Weights of a small GPT-style language model, trained from scratch on English Wikipedia.
Size: 8 heads of 32, 22.9M parameters.
Architecture: RMSNorm after each block, no biases in attention or MLP, tied embeddings, normalized queries and keys.
Each number is 50 + 10 x the weight over its row's rms, rounded and kept within 0 to 99. Layers, rows and columns count from 0. The size before them is the row's rms in percent of the matrix's.

# layer 8 MLP up, 1024x256, rms 0.253, rows 904-958, columns 128-255
097:52 48 60 59 42 54 58 59 49 56 38 45 55 56 57 50 49 44 73 27 58 56 42 35 45 46 61 60 48 56 57 33 36 50 42 61 33 45 59 47 53 63 54 38 50 50 51 45 49 36 43 65 53 41 53 34 45 56 41 46 33 56 36 60 54 56 52 63 55 50 72 48 52 60 36 52 44 38 57 42 63 35 38 55 55 49 27 46 39 54 75 52 61 47 46 63 62 50 50 36 47 28 46 51 39 62 50 55 55 54 37 57 41 69 54 62 61 52 58 50 61 34 56 46 34 48 56 35
098:53 67 50 59 59 53 37 41 49 62 46 53 50 58 63 51 38 46 25 66 66 30 56 53 41 70 35 59 67 37 46 34 52 48 56 55 62 45 58 28 47 67 63 39 51 46 47 48 49 56 41 48 56 63 52 31 51 46 58 51 54 37 43 54 45 38 54 44 36 58 59 48 61 36 38 28 51 56 58 45 77 64 49 55 52 76 53 54 50 57 46 50 44 56 57 63 67 74 45 52 74 60 36 50 56 43 50 60 57 39 52 39 61 54 40 31 46 39 39 50 53 57 50 28 46 52 50 70
099:47 50 45 67 52 52 31 52 52 51 40 51 39 39 48 53 74 42 29 51 56 52 47 50 42 57 57 59 58 42 42 55 44 53 54 49 60 34 53 55 56 62 35 30 59 44 34 45 50 58 49 70 64 46 53 42 54 46 53 45 57 38 45 47 61 45 30 64 53 41 40 59 52 34 50 41 54 65 43 48 37 46 53 57 47 27 40 44 45 44 65 53 43 39 62 55 46 39 48 31 79 37 38 44 53 70 46 55 32 53 50 61 42 43 67 67 41 57 62 42 49 42 59 52 46 39 46 45
091:46 27 45 50 37 57 43 56 50 60 44 55 58 65 69 49 53 51 38 43 70 46 64 59 58 47 48 42 38 46 50 43 52 61 55 47 35 37 61 50 63 54 28 39 43 27 64 53 61 43 52 62 43 48 44 41 51 47 52 26 46 63 53 54 48 65 53 48 51 59 43 42 44 48 33 53 48 59 44 55 38 54 52 51 22 50 54 39 46 62 34 54 57 64 53 44 47 46 43 41 41 54 37 33 45 58 36 47 49 32 54 53 49 58 37 50 73 59 66 64 50 49 51 52 54 51 61 49
100:50 36 63 51 49 56 58 43 57 28 49 62 50 44 38 44 64 53 63 38 44 35 67 53 55 56 38 50 57 57 45 59 71 52 50 52 60 53 51 58 52 69 49 56 26 64 64 40 63 55 49 47 60 54 52 31 64 55 53 58 47 49 43 45 63 53 41 53 53 41 50 49 29 52 50 46 51 66 48 51 58 60 35 44 49 43 54 55 35 58 41 32 63 46 69 61 43 60 55 28 45 50 84 46 63 48 68 51 55 50 48 52 46 37 54 47 50 51 59 51 42 34 52 58 43 44 40 45
096:64 36 64 60 57 46 48 40 56 27 51 35 49 53 55 60 51 59 34 72 63 66 49 52 53 60 63 52 46 58 54 53 55 38 51 56 41 63 41 51 51 51 46 51 46 47 44 49 52 44 41 47 37 35 42 52 60 52 44 65 43 49 47 40 68 29 58 67 41 35 48 49 60 50 46 35 52 41 49 49 60 57 59 57 59 43 65 65 63 61 63 52 72 51 28 53 45 42 44 55 45 60 63 44 58 52 55 48 66 42 41 47 40 62 47 60 41 39 63 56 52 66 55 58 56 61 69 55
104:56 47 54 46 56 54 42 56 62 44 62 48 31 51 39 54 39 42 58 59 45 45 63 50 65 72 49 54 67 62 32 39 46 57 49 49 55 53 53 44 37 61 35 50 51 36 46 45 46 48 48 44 34 34 42 49 48 55 47 53 48 43 55 38 48 72 39 47 63 52 69 66 40 51 28 51 44 65 29 57 41 45 62 63 46 53 42 49 70 54 48 68 32 51 46 49 75 59 41 35 38 42 56 53 49 47 45 48 54 48 47 68 57 52 56 66 53 45 34 49 50 42 55 37 60 51 33 55
096:51 34 71 49 49 43 41 35 55 70 50 56 50 43 51 43 35 48 71 39 52 50 57 50 59 44 66 42 57 45 37 43 49 60 51 47 49 17 55 29 50 48 44 65 68 53 28 38 56 47 51 67 57 24 46 37 48 51 41 39 50 46 53 60 58 27 46 37 44 44 50 49 46 49 56 60 39 54 55 44 57 49 60 40 48 49 44 63 55 64 63 58 51 56 37 44 59 82 55 37 36 39 45 63 54 50 45 40 60 55 47 56 33 56 62 43 57 41 40 37 58 46 49 43 45 51 38 64
101:41 44 56 56 40 70 57 44 37 50 35 45 42 42 59 53 56 55 40 40 61 55 36 43 35 34 67 49 41 55 48 56 60 45 42 60 51 42 48 37 47 47 64 73 51 50 65 54 51 48 38 51 53 31 53 67 39 58 61 51 70 42 46 61 47 39 54 31 40 27 42 43 47 57 57 43 55 38 45 32 53 53 47 59 66 67 41 46 37 65 64 41 44 53 34 54 51 54 42 36 69 51 44 35 73 52 43 51 36 54 45 34 59 53 41 42 41 43 50 55 61 41 55 46 50 57 65 41
099:48 36 32 41 54 46 57 31 65 59 50 60 35 25 66 44 22 65 41 46 48 31 51 52 43 62 68 42 43 56 54 34 49 58 29 63 64 33 52 52 45 51 48 49 48 70 54 41 36 44 22 54 37 56 50 44 46 51 50 56 60 47 44 41 56 52 68 48 39 75 39 40 44 54 51 55 46 46 24 39 68 49 63 56 46 42 67 47 40 51 50 57 66 47 44 32 48 55 75 48 61 39 50 43 59 51 52 52 41 44 58 57 74 47 49 58 45 65 46 52 26 52 56 50 50 31 42 49
107:64 55 35 59 44 50 55 35 43 48 57 31 40 11 48 43 54 56 53 61 48 51 52 50 56 51 54 48 38 58 62 55 55 60 43 83 47 57 55 50 55 50 52 52 57 47 56 37 68 65 45 56 41 61 59 33 49 57 51 60 77 71 54 49 52 39 61 46 59 41 63 40 60 44 52 38 49 42 42 46 56 61 47 62 60 47 35 41 33 48 43 46 63 51 49 43 60 44 38 57 53 53 47 65 47 41 46 43 47 49 69 43 46 50 54 53 37 53 49 51 49 50 53 52 43 61 36 60
098:50 46 50 69 57 49 48 36 52 44 46 41 41 45 55 55 62 47 75 59 54 55 45 63 30 52 41 56 42 45 30 47 48 66 43 51 47 50 38 39 67 60 45 47 49 36 48 47 45 53 41 33 51 51 54 55 53 36 47 52 54 56 45 71 50 50 44 50 70 37 47 51 43 40 35 55 56 45 49 61 58 70 53 33 48 51 43 56 61 52 62 38 42 49 49 52 56 47 39 48 44 59 49 49 44 41 47 58 39 56 37 58 49 62 42 53 52 46 40 42 63 57 55 46 62 63 55 50
096:54 57 62 67 49 53 46 42 49 51 47 51 52 35 50 60 56 59 41 51 47 38 53 56 53 53 41 58 50 38 67 59 45 29 44 48 32 61 69 53 56 36 32 45 39 38 62 51 40 47 56 46 32 53 51 54 49 54 35 49 62 54 49 54 58 51 55 57 57 34 44 48 53 50 59 55 56 57 54 34 46 40 59 52 29 43 54 41 59 40 54 64 48 48 43 50 59 48 53 45 48 78 62 53 57 46 25 69 41 57 43 43 56 59 56 51 56 68 28 58 55 68 44 62 44 61 52 51
107:55 47 52 50 51 47 56 55 57 58 57 43 51 57 65 56 29 43 39 65 48 54 60 33 44 53 36 55 66 55 50 48 43 49 49 59 55 47 37 43 32 53 52 58 62 48 48 45 40 50 47 62 41 62 45 43 54 45 53 27 46 70 58 43 56 41 35 50 48 45 60 41 39 69 55 32 44 41 61 56 63 31 48 44 35 61 50 41 56 45 60 69 57 43 52 58 53 48 47 56 55 57 46 40 53 49 56 48 56 34 55 44 38 43 59 48 56 69 52 60 50 39 59 43 65 58 57 45
107:51 46 34 49 61 63 45 63 56 38 52 40 56 55 57 42 51 48 58 83 46 39 36 31 50 61 37 34 47 47 50 51 39 65 43 49 49 43 44 43 67 42 46 30 51 49 57 57 50 63 46 50 61 46 48 31 50 29 38 50 42 55 57 53 61 40 47 49 58 38 34 55 43 45 48 39 60 35 45 48 64 43 57 41 31 51 56 55 57 56 55 49 25 29 40 58 54 52 45 30 60 52 52 59 66 40 42 59 35 48 42 34 70 68 45 25 49 72 59 67 51 49 44 39 59 57 57 66
094:35 44 30 46 61 50 48 80 56 43 48 49 53 48 45 39 53 43 57 54 46 22 39 64 41 33 39 70 52 60 57 61 64 36 50 58 60 64 36 53 33 65 58 45 35 56 40 61 52 45 39 52 42 46 56 50 58 57 51 42 45 48 49 42 63 57 48 51 45 44 57 39 48 47 53 57 47 53 55 63 62 45 55 57 57 46 58 61 52 58 57 51 43 53 42 34 54 36 60 41 60 56 57 52 55 48 68 68 41 49 38 45 31 46 29 35 49 41 60 45 53 54 61 46 47 41 53 42
100:58 51 44 39 39 64 60 62 49 68 40 53 59 53 45 50 60 36 27 49 48 41 41 35 40 43 59 47 42 56 39 36 59 29 49 35 56 57 23 58 52 74 33 51 35 66 58 48 40 60 54 39 60 56 59 55 48 58 44 40 62 45 61 45 43 41 43 40 54 60 48 53 43 34 29 41 49 55 62 52 47 68 66 50 36 51 49 38 57 41 62 37 45 56 80 66 50 56 37 71 52 44 79 55 40 43 54 49 54 36 47 56 48 48 43 44 61 51 43 42 44 59 39 52 62 40 49 50
080:47 41 52 41 52 47 53 59 74 30 49 41 40 60 42 52 49 68 50 47 49 36 47 61 60 50 58 55 57 59 45 45 56 44 60 41 73 46 54 44 66 47 50 36 67 43 50 37 27 42 44 49 52 57 42 45 61 59 40 61 38 42 61 47 49 49 62 35 34 57 50 83 49 68 50 51 52 47 47 67 65 46 48 48 30 69 42 44 59 78 55 51 58 61 40 38 49 51 46 39 65 50 51 57 59 59 55 45 50 48 47 39 50 49 56 56 55 41 40 50 50 40 50 33 50 77 45 49
094:62 52 53 35 57 43 40 56 50 32 64 48 60 53 49 41 53 48 52 57 63 51 62 47 45 48 76 36 53 44 35 51 50 68 61 40 49 58 31 44 54 63 51 71 65 45 49 60 44 49 65 54 61 66 49 41 46 34 37 59 43 53 46 51 46 31 49 41 58 54 55 45 33 56 71 44 40 58 45 43 46 63 53 53 38 49 38 51 55 49 29 47 54 44 58 43 56 66 41 50 60 69 45 45 47 61 39 36 47 45 57 36 56 49 48 81 44 46 38 45 54 47 49 65 44 42 48 29
091:28 42 69 45 60 49 55 58 53 57 58 65 51 54 62 49 31 55 35 50 44 46 51 45 28 51 46 56 35 24 45 25 72 47 62 52 45 25 58 70 45 39 46 46 38 36 30 53 51 54 45 65 34 40 54 43 52 59 57 57 53 57 55 37 58 74 55 54 61 66 71 34 47 54 54 40 51 40 46 52 27 61 58 69 52 41 48 44 52 24 51 46 68 44 66 52 51 48 48 48 50 47 52 52 52 66 36 38 65 47 34 47 44 41 51 49 44 53 40 45 48 42 51 59 43 49 46 57
097:42 49 55 40 64 66 55 45 49 38 49 45 57 52 42 43 61 52 30 37 49 51 54 67 58 42 48 41 48 66 43 56 56 54 60 49 31 44 45 63 33 50 56 50 38 43 52 41 51 37 72 33 45 44 45 43 59 47 40 47 37 50 55 32 55 34 66 40 51 41 58 44 45 47 28 44 52 45 51 38 47 56 53 60 27 35 40 36 73 66 54 71 57 35 46 53 44 50 47 56 50 46 57 49 36 59 47 64 42 53 46 63 52 45 56 53 63 52 52 48 57 39 64 42 54 58 51 49
098:47 52 38 51 40 62 54 50 44 39 56 52 49 50 46 44 42 55 49 45 48 64 77 67 47 54 64 45 38 50 55 52 34 66 29 51 35 48 40 72 31 48 51 45 58 42 34 64 48 47 40 58 51 68 51 60 59 61 73 41 45 52 39 53 40 33 55 52 57 55 40 57 45 37 46 57 58 60 36 50 67 50 61 46 66 43 53 54 36 57 46 60 44 38 53 48 46 51 49 52 57 59 43 56 57 48 54 33 44 59 63 52 52 52 54 44 53 48 43 58 19 45 41 41 51 69 56 51
097:50 44 60 68 51 47 29 64 29 64 48 42 59 40 52 53 60 43 63 41 43 43 54 58 40 48 59 49 44 37 26 52 40 45 55 45 60 49 46 42 56 50 55 45 60 48 58 54 71 34 53 35 47 54 49 51 41 50 41 51 51 57 61 63 51 58 49 47 56 64 61 41 51 29 53 36 46 66 49 45 55 67 48 53 66 72 61 65 56 36 46 52 37 41 55 62 56 30 30 47 57 33 48 46 43 51 42 36 58 49 50 65 52 47 41 29 56 57 39 41 53 61 53 46 44 42 54 50
098:34 58 52 47 57 51 56 37 50 52 52 38 60 64 60 45 42 48 43 71 57 46 61 47 52 48 37 59 33 66 47 71 46 56 59 45 55 48 49 32 67 42 45 45 55 47 41 41 51 59 59 49 47 50 49 45 48 50 47 40 56 47 36 49 60 67 42 26 49 66 46 46 48 54 43 59 60 59 56 45 46 49 42 32 30 51 55 48 46 51 55 51 62 54 50 36 69 57 62 61 41 60 52 45 49 54 68 50 49 44 42 58 53 82 53 58 51 57 53 69 53 47 44 80 67 63 48 57
086:57 55 65 51 58 49 39 54 55 44 63 37 59 40 42 63 60 48 57 43 39 53 41 34 48 36 56 51 34 45 69 48 46 68 51 43 49 44 55 50 55 50 60 40 53 52 46 56 64 54 35 56 51 39 35 39 48 46 56 43 45 38 56 45 43 53 66 60 56 41 44 52 64 54 31 54 47 34 36 43 57 55 63 39 50 61 51 58 60 54 44 44 39 57 40 52 59 54 35 44 54 37 50 81 45 53 49 48 43 61 47 54 53 62 41 49 67 73 48 55 44 62 39 46 51 59 53 50
097:47 65 49 54 47 52 41 60 43 50 58 57 63 54 34 56 43 41 45 59 44 53 64 64 67 46 57 47 54 47 58 61 41 60 64 46 47 43 40 54 60 51 58 51 43 34 49 51 33 43 54 61 50 43 60 39 52 49 56 49 45 36 34 38 67 55 61 63 45 64 50 37 42 37 66 33 54 48 44 50 49 58 34 58 34 52 33 69 47 57 67 50 52 57 60 62 54 49 41 50 46 33 36 72 70 73 45 55 48 67 56 60 55 58 44 49 34 57 65 41 42 33 46 48 59 62 37 48
099:53 51 53 55 53 45 39 49 37 48 57 45 41 42 38 49 45 42 47 54 44 41 37 53 43 52 50 61 65 73 55 46 42 47 66 43 23 46 51 26 65 31 33 55 43 42 43 52 50 61 67 33 50 43 56 56 39 51 66 50 50 53 62 41 79 40 57 42 37 30 53 52 42 46 68 62 39 62 49 53 48 53 49 46 52 38 46 65 73 55 66 44 56 45 51 45 40 61 46 55 50 34 48 40 54 59 61 65 52 68 60 60 39 51 59 54 34 68 52 56 61 62 44 45 59 48 37 53
102:66 44 29 52 55 62 43 35 48 46 51 56 60 38 55 42 57 60 67 61 39 60 60 46 65 63 56 52 51 59 48 48 65 46 41 47 53 60 59 51 54 32 44 58 56 46 50 34 37 46 53 37 70 52 50 54 49 71 52 38 40 43 58 53 30 36 46 43 53 45 49 45 56 54 36 54 55 50 39 60 44 47 80 39 43 41 42 29 28 53 44 54 57 48 55 31 57 41 53 51 52 40 49 38 68 59 50 50 51 56 39 30 54 48 58 50 33 46 36 43 42 43 73 49 72 59 79 50
090:55 42 44 57 42 54 45 66 55 58 40 45 67 51 58 41 47 40 44 57 39 52 69 52 52 59 38 49 51 46 37 44 20 40 44 56 69 55 44 35 58 49 49 50 49 36 53 52 57 58 67 48 55 41 59 35 62 49 60 43 27 58 34 58 54 50 63 46 54 48 44 55 59 44 52 52 34 46 61 55 48 54 83 55 73 63 63 42 58 48 46 39 44 61 44 51 60 53 49 36 41 56 40 37 55 25 53 27 53 50 39 47 54 24 49 43 51 24 46 60 62 55 38 49 40 45 48 32
096:45 51 52 42 31 42 43 50 47 73 37 57 29 43 60 53 46 41 45 43 45 63 52 70 32 48 60 39 63 66 54 56 44 44 55 46 54 37 59 58 54 49 48 44 59 61 45 55 62 44 43 40 49 30 58 61 36 32 46 48 46 48 49 74 60 51 36 28 58 42 34 43 65 46 59 55 38 61 48 68 47 41 58 58 45 57 52 48 55 56 43 65 25 52 53 52 57 36 45 48 66 55 54 68 44 42 42 67 37 44 47 51 54 63 49 48 53 59 43 35 52 46 72 51 66 52 39 70
096:56 35 57 42 44 56 48 52 55 41 60 68 33 51 36 48 46 46 50 45 37 55 70 52 43 49 48 34 57 44 55 47 52 64 61 52 62 42 35 57 61 79 55 50 53 52 63 50 49 29 54 38 48 64 45 42 46 60 32 69 62 39 43 51 48 48 36 45 57 37 37 50 45 51 63 67 51 38 46 59 42 49 43 39 48 33 49 49 51 48 55 48 46 46 53 31 54 39 64 43 38 42 53 24 43 32 48 48 46 61 54 34 62 59 44 43 51 64 46 55 50 67 59 60 57 53 58 62
108:61 46 55 52 54 57 40 59 59 47 38 36 61 56 51 54 44 47 53 67 35 45 49 53 61 56 45 55 77 50 47 55 43 49 48 37 63 45 60 50 34 49 44 58 52 49 64 72 54 59 33 52 62 54 28 37 50 58 48 66 53 48 52 62 53 57 68 51 35 56 55 52 36 43 53 48 50 50 51 48 55 56 51 33 58 43 53 56 48 18 53 50 59 61 54 70 63 60 43 51 61 51 43 46 51 47 59 57 55 46 69 59 37 50 62 42 44 23 53 60 41 67 63 54 41 54 41 72
096:43 45 51 56 45 40 38 54 53 51 50 55 57 59 58 40 44 31 51 58 55 49 47 45 44 46 41 57 46 58 58 47 52 67 50 43 51 45 41 26 45 64 59 56 56 56 59 55 65 26 68 41 57 50 54 61 46 30 51 49 36 51 44 51 49 53 59 57 47 37 53 48 31 46 51 55 56 45 51 40 56 44 47 55 52 48 68 29 49 53 56 39 54 50 59 60 50 58 42 42 55 36 53 53 40 48 51 72 68 50 57 61 50 48 53 55 43 29 57 51 52 34 51 33 47 35 17 49
096:51 44 53 43 57 52 53 34 58 44 66 46 77 37 55 50 45 74 46 51 45 47 34 52 66 53 45 42 62 50 36 62 50 23 58 42 33 39 48 67 45 65 46 48 54 48 56 58 29 51 48 39 58 41 46 46 53 72 39 50 34 63 51 38 43 59 44 59 44 40 50 54 47 44 47 58 45 28 36 41 49 70 58 51 57 47 54 40 51 35 32 40 68 47 38 38 62 53 55 41 50 40 40 52 44 39 43 49 32 36 49 51 56 50 55 64 50 45 46 44 56 29 55 51 55 49 56 36
103:51 46 27 56 70 58 34 53 49 46 57 45 59 56 49 38 47 58 33 45 17 53 50 62 55 41 45 32 58 50 50 42 61 52 42 46 64 49 46 70 45 64 40 50 39 41 69 42 53 56 38 52 45 59 38 40 38 60 46 44 62 76 67 36 49 58 50 55 57 57 57 63 46 40 59 68 64 65 41 47 41 35 58 37 44 58 55 62 33 40 41 52 60 46 56 59 70 35 52 44 64 61 48 48 37 71 43 54 43 47 40 59 50 62 39 38 43 46 63 50 72 61 37 48 57 48 40 56
104:44 41 61 39 52 64 43 50 58 50 68 57 52 46 53 61 62 60 59 51 34 47 41 48 37 45 55 52 57 49 52 48 59 63 39 55 54 71 48 49 60 45 48 56 66 62 57 50 45 50 59 43 53 41 52 49 53 44 59 82 67 40 62 49 51 49 64 41 53 45 37 48 61 44 41 35 43 50 49 57 50 32 44 51 63 60 52 59 37 53 34 68 54 72 70 59 44 44 48 72 50 48 68 38 49 51 50 43 63 49 44 44 49 48 40 50 48 41 59 49 49 33 31 52 37 57 43 30
103:39 55 71 55 56 51 58 51 54 47 44 46 48 43 41 56 37 54 38 48 66 40 45 37 54 47 49 56 41 50 56 51 51 48 58 75 48 59 50 61 60 72 49 64 50 49 61 61 58 44 43 62 36 49 58 52 67 54 39 51 48 49 41 56 43 45 45 56 64 45 53 64 58 47 51 55 41 51 47 69 68 51 61 57 51 35 52 50 46 57 40 54 62 45 40 45 37 63 65 46 38 65 54 35 68 49 48 62 51 38 45 44 37 47 51 53 49 32 40 52 52 69 52 37 36 41 49 31
104:41 63 51 60 43 34 53 44 56 73 51 58 48 63 73 57 73 62 44 42 46 71 51 47 27 42 52 65 46 56 61 44 59 38 66 64 46 36 50 42 39 46 60 47 53 51 54 39 60 42 35 50 52 49 59 38 47 52 54 43 67 42 58 47 50 51 54 56 59 67 45 57 55 67 45 44 43 60 50 48 52 51 59 45 30 50 60 34 63 42 59 63 54 52 82 46 38 49 59 37 63 46 41 50 52 57 51 52 34 38 54 59 50 38 65 57 21 56 67 38 44 51 60 56 47 53 53 48
095:53 68 49 54 55 59 36 56 52 54 38 34 37 55 60 39 46 66 52 41 67 54 45 57 29 51 51 48 62 68 43 51 49 49 37 36 38 52 34 56 42 39 71 53 59 50 56 57 64 53 48 30 37 37 61 55 60 45 38 70 49 41 52 57 55 57 61 41 53 41 68 43 58 72 62 55 52 59 42 53 45 32 48 54 61 51 52 56 38 71 63 55 55 42 41 26 41 52 50 57 49 49 57 63 57 54 53 58 47 45 17 55 68 47 57 58 49 67 68 44 46 58 55 62 45 47 28 48
101:38 56 54 39 52 55 22 54 55 48 39 46 64 63 34 49 45 50 51 48 55 39 43 41 45 65 56 41 50 54 50 53 45 66 51 43 60 47 56 51 48 24 63 35 56 62 47 61 29 40 71 45 57 57 60 32 47 61 57 59 41 48 45 29 48 27 47 71 54 42 63 50 54 62 45 54 61 47 54 46 67 63 54 54 47 60 51 36 83 53 54 50 38 62 66 62 49 60 41 54 33 57 49 63 48 52 56 55 41 53 50 47 46 54 38 46 54 40 60 52 54 35 49 79 56 35 47 39
102:36 47 47 52 57 39 64 48 52 46 51 48 71 48 34 46 46 43 62 46 35 33 30 47 48 47 57 40 58 52 42 53 44 60 39 47 53 70 60 51 39 67 61 60 38 51 59 66 52 46 40 52 35 49 35 40 71 64 44 58 46 45 50 41 36 54 52 56 53 44 50 30 47 53 59 43 54 62 38 43 39 43 56 58 42 36 67 44 46 52 61 46 45 32 65 53 50 55 63 52 43 57 55 54 43 65 36 55 46 38 52 47 49 39 37 45 56 51 74 30 45 62 68 49 35 44 56 65
098:51 37 51 49 47 54 53 45 53 55 47 38 49 28 44 61 58 57 48 29 54 48 32 53 50 47 61 63 45 40 61 50 48 55 39 51 56 67 60 47 46 59 45 49 41 53 71 41 56 39 60 46 48 52 28 52 43 67 57 45 53 52 52 37 31 58 58 36 38 49 24 52 49 42 54 45 41 49 55 36 69 48 40 61 39 45 78 44 54 35 64 44 66 48 51 59 59 47 49 45 47 45 54 50 60 61 60 32 37 58 39 31 39 42 41 52 57 66 51 43 52 59 52 33 48 68 77 48
113:49 55 62 60 42 59 45 41 40 48 26 50 60 47 43 50 42 64 34 54 59 61 46 41 37 52 47 45 45 56 62 49 51 43 50 56 49 56 56 39 51 63 52 55 42 63 45 29 49 33 55 49 46 67 42 63 47 58 39 51 64 56 45 59 68 49 66 56 61 51 45 59 36 31 45 56 41 42 59 45 56 46 41 40 57 61 54 60 63 43 54 49 39 51 48 42 49 33 37 57 38 28 39 57 72 58 49 66 46 43 38 45 53 17 53 33 43 37 55 66 46 42 39 27 53 77 62 43
103:33 31 51 35 32 48 54 46 39 41 57 36 39 31 38 59 40 47 39 40 58 44 50 54 60 52 45 49 44 37 42 45 54 50 51 46 39 57 58 46 43 31 66 47 30 60 46 48 52 49 67 57 48 43 56 42 51 27 41 63 57 40 65 48 48 35 37 46 56 54 48 46 60 47 52 49 42 51 53 50 48 68 42 61 36 44 69 48 53 51 57 54 52 35 51 49 45 56 39 48 63 52 48 60 40 30 26 63 53 41 40 41 59 46 60 44 70 46 46 47 66 54 54 27 49 48 67 36
106:25 49 40 44 68 32 32 61 45 46 47 61 53 44 32 52 41 31 48 50 54 55 51 42 56 41 58 52 54 49 43 50 54 46 44 62 49 39 53 35 57 65 40 66 47 36 60 44 63 47 34 49 46 28 46 66 66 48 44 55 53 53 57 61 67 61 51 76 47 46 55 60 41 64 57 52 50 44 55 36 53 47 27 53 53 44 59 47 57 49 50 45 54 50 31 45 41 38 70 46 49 47 52 48 42 65 43 63 62 57 43 55 63 26 37 54 46 73 40 71 44 54 49 40 56 46 52 42
095:50 60 34 36 45 43 43 63 63 47 61 56 18 33 43 29 57 66 63 44 45 51 54 51 56 43 43 50 54 49 50 46 41 59 60 55 57 68 46 62 43 50 53 49 53 45 38 46 70 71 55 49 71 58 57 57 45 32 53 71 56 35 31 58 37 43 63 68 47 61 55 54 36 45 50 65 47 61 37 41 49 49 52 41 44 41 44 70 63 56 47 36 54 61 61 45 47 49 51 61 51 43 64 41 41 45 61 50 55 51 57 54 60 52 69 47 55 47 46 37 51 42 49 50 53 54 45 44
101:51 49 37 46 66 67 56 59 54 49 36 47 49 46 58 56 41 54 39 54 47 47 59 43 41 35 44 51 49 68 56 37 49 58 27 49 48 41 45 37 33 58 42 25 58 66 54 53 66 39 51 57 59 49 58 50 42 71 39 56 56 66 54 51 42 56 53 48 59 54 43 66 65 54 53 61 51 39 55 45 69 64 52 54 48 39 50 43 49 79 35 46 35 62 58 55 49 30 44 40 54 63 51 88 54 48 54 49 40 36 42 49 67 51 52 50 47 54 44 51 44 49 45 41 31 65 54 40
099:45 49 55 49 51 42 43 65 56 42 51 58 56 54 45 56 58 45 57 63 48 32 26 47 49 49 35 66 43 66 39 45 53 45 47 60 43 40 46 57 53 52 53 47 60 54 35 70 49 53 53 49 60 55 39 47 59 56 49 62 34 60 53 45 47 64 47 39 55 47 53 38 61 46 62 23 57 54 34 52 57 45 60 59 46 47 32 54 68 63 48 48 33 64 59 63 39 61 42 62 65 44 40 67 40 49 34 47 55 46 71 50 53 55 53 49 44 67 48 61 69 43 39 47 43 53 45 47
107:60 58 50 49 48 48 50 50 42 47 50 54 48 48 38 58 46 49 46 68 52 51 48 50 48 40 48 69 35 37 34 48 50 45 69 67 24 38 40 57 58 46 40 48 54 52 50 46 58 30 42 52 44 59 40 52 56 51 44 53 38 43 43 56 57 41 38 58 46 39 57 52 53 56 49 49 44 51 43 46 53 61 43 49 53 67 52 48 61 56 56 49 47 35 61 69 55 61 53 42 61 39 46 44 45 56 54 53 42 51 35 55 67 28 42 51 55 54 60 31 41 38 54 48 26 65 46 46
110:51 37 34 56 69 48 44 54 50 66 57 53 54 55 43 45 65 60 50 51 43 50 37 63 54 48 46 54 44 48 44 42 42 51 28 69 55 52 64 68 40 46 50 44 76 48 33 34 55 61 53 43 46 67 41 38 54 37 63 66 64 50 27 29 34 58 61 47 50 49 58 46 55 64 67 57 51 51 44 46 57 50 57 45 48 50 48 56 34 37 37 38 66 42 46 45 54 48 61 46 49 56 55 46 55 50 53 54 37 27 50 54 49 48 43 66 61 50 66 45 66 67 47 52 52 53 52 51
094:57 45 49 53 38 36 53 22 37 56 33 26 55 44 62 71 59 48 50 52 55 49 69 52 52 42 53 38 45 65 50 53 60 37 62 54 35 34 39 68 56 60 53 58 52 54 44 57 41 45 48 36 67 46 57 40 44 47 37 53 54 44 55 53 60 49 48 61 42 34 51 36 57 58 51 66 52 67 57 50 49 52 62 32 50 53 65 60 51 41 42 39 66 50 63 33 50 53 36 41 45 58 54 51 29 52 31 63 48 41 48 44 41 27 58 51 41 44 76 56 54 42 49 51 58 45 42 43
119:38 55 43 38 53 48 62 52 44 48 55 37 48 47 69 49 43 65 56 51 45 67 53 56 64 43 29 47 56 49 52 36 52 53 52 47 50 28 62 71 46 47 48 55 52 49 59 58 53 44 70 39 47 55 51 40 44 40 53 39 62 45 47 54 55 56 39 35 76 50 27 50 42 62 39 44 48 61 50 45 71 49 51 71 47 30 56 47 55 44 48 60 41 40 32 53 44 49 32 36 46 47 55 44 35 36 57 36 47 40 46 51 53 51 45 51 50 50 66 52 36 38 35 51 47 57 63 56
093:60 64 45 62 63 65 52 54 64 42 52 58 36 41 42 48 56 53 53 45 76 33 44 41 49 51 43 33 61 32 59 54 45 65 62 40 62 51 42 50 42 49 48 50 53 58 62 56 60 47 46 42 50 56 53 38 59 46 42 40 48 58 59 67 55 50 31 52 61 53 73 65 50 43 44 51 59 48 37 55 38 24 58 52 58 43 29 41 54 41 54 65 44 60 48 55 53 61 57 61 36 63 41 42 44 55 52 62 61 43 62 42 63 47 52 50 54 48 47 42 53 37 49 57 30 62 42 66
097:47 44 31 49 64 53 53 57 63 56 28 49 50 47 60 67 72 48 43 40 36 53 58 43 59 44 43 51 59 50 62 38 61 54 43 59 37 43 32 39 53 58 57 28 52 61 69 61 40 33 61 52 47 59 33 50 57 53 50 41 66 46 26 54 37 74 46 39 48 43 39 63 60 54 53 52 47 65 40 63 46 56 46 47 61 56 45 51 55 44 61 44 46 63 51 44 43 55 38 37 62 72 44 41 36 57 58 50 48 32 35 45 60 53 70 46 61 44 36 55 25 48 27 59 46 34 52 62
093:50 59 63 43 60 43 50 23 71 64 48 44 31 59 54 50 53 61 43 55 56 51 40 51 51 50 28 44 36 56 55 46 57 40 55 50 39 44 62 74 33 58 57 44 36 65 41 41 40 62 62 48 52 46 51 44 54 52 39 65 56 39 50 50 55 58 60 59 55 49 57 32 37 58 36 62 33 44 45 57 41 41 57 48 47 55 35 42 42 41 47 58 53 46 49 70 47 40 54 37 40 51 61 58 55 57 36 38 34 51 32 42 44 37 49 53 42 34 35 46 56 44 56 35 59 50 61 63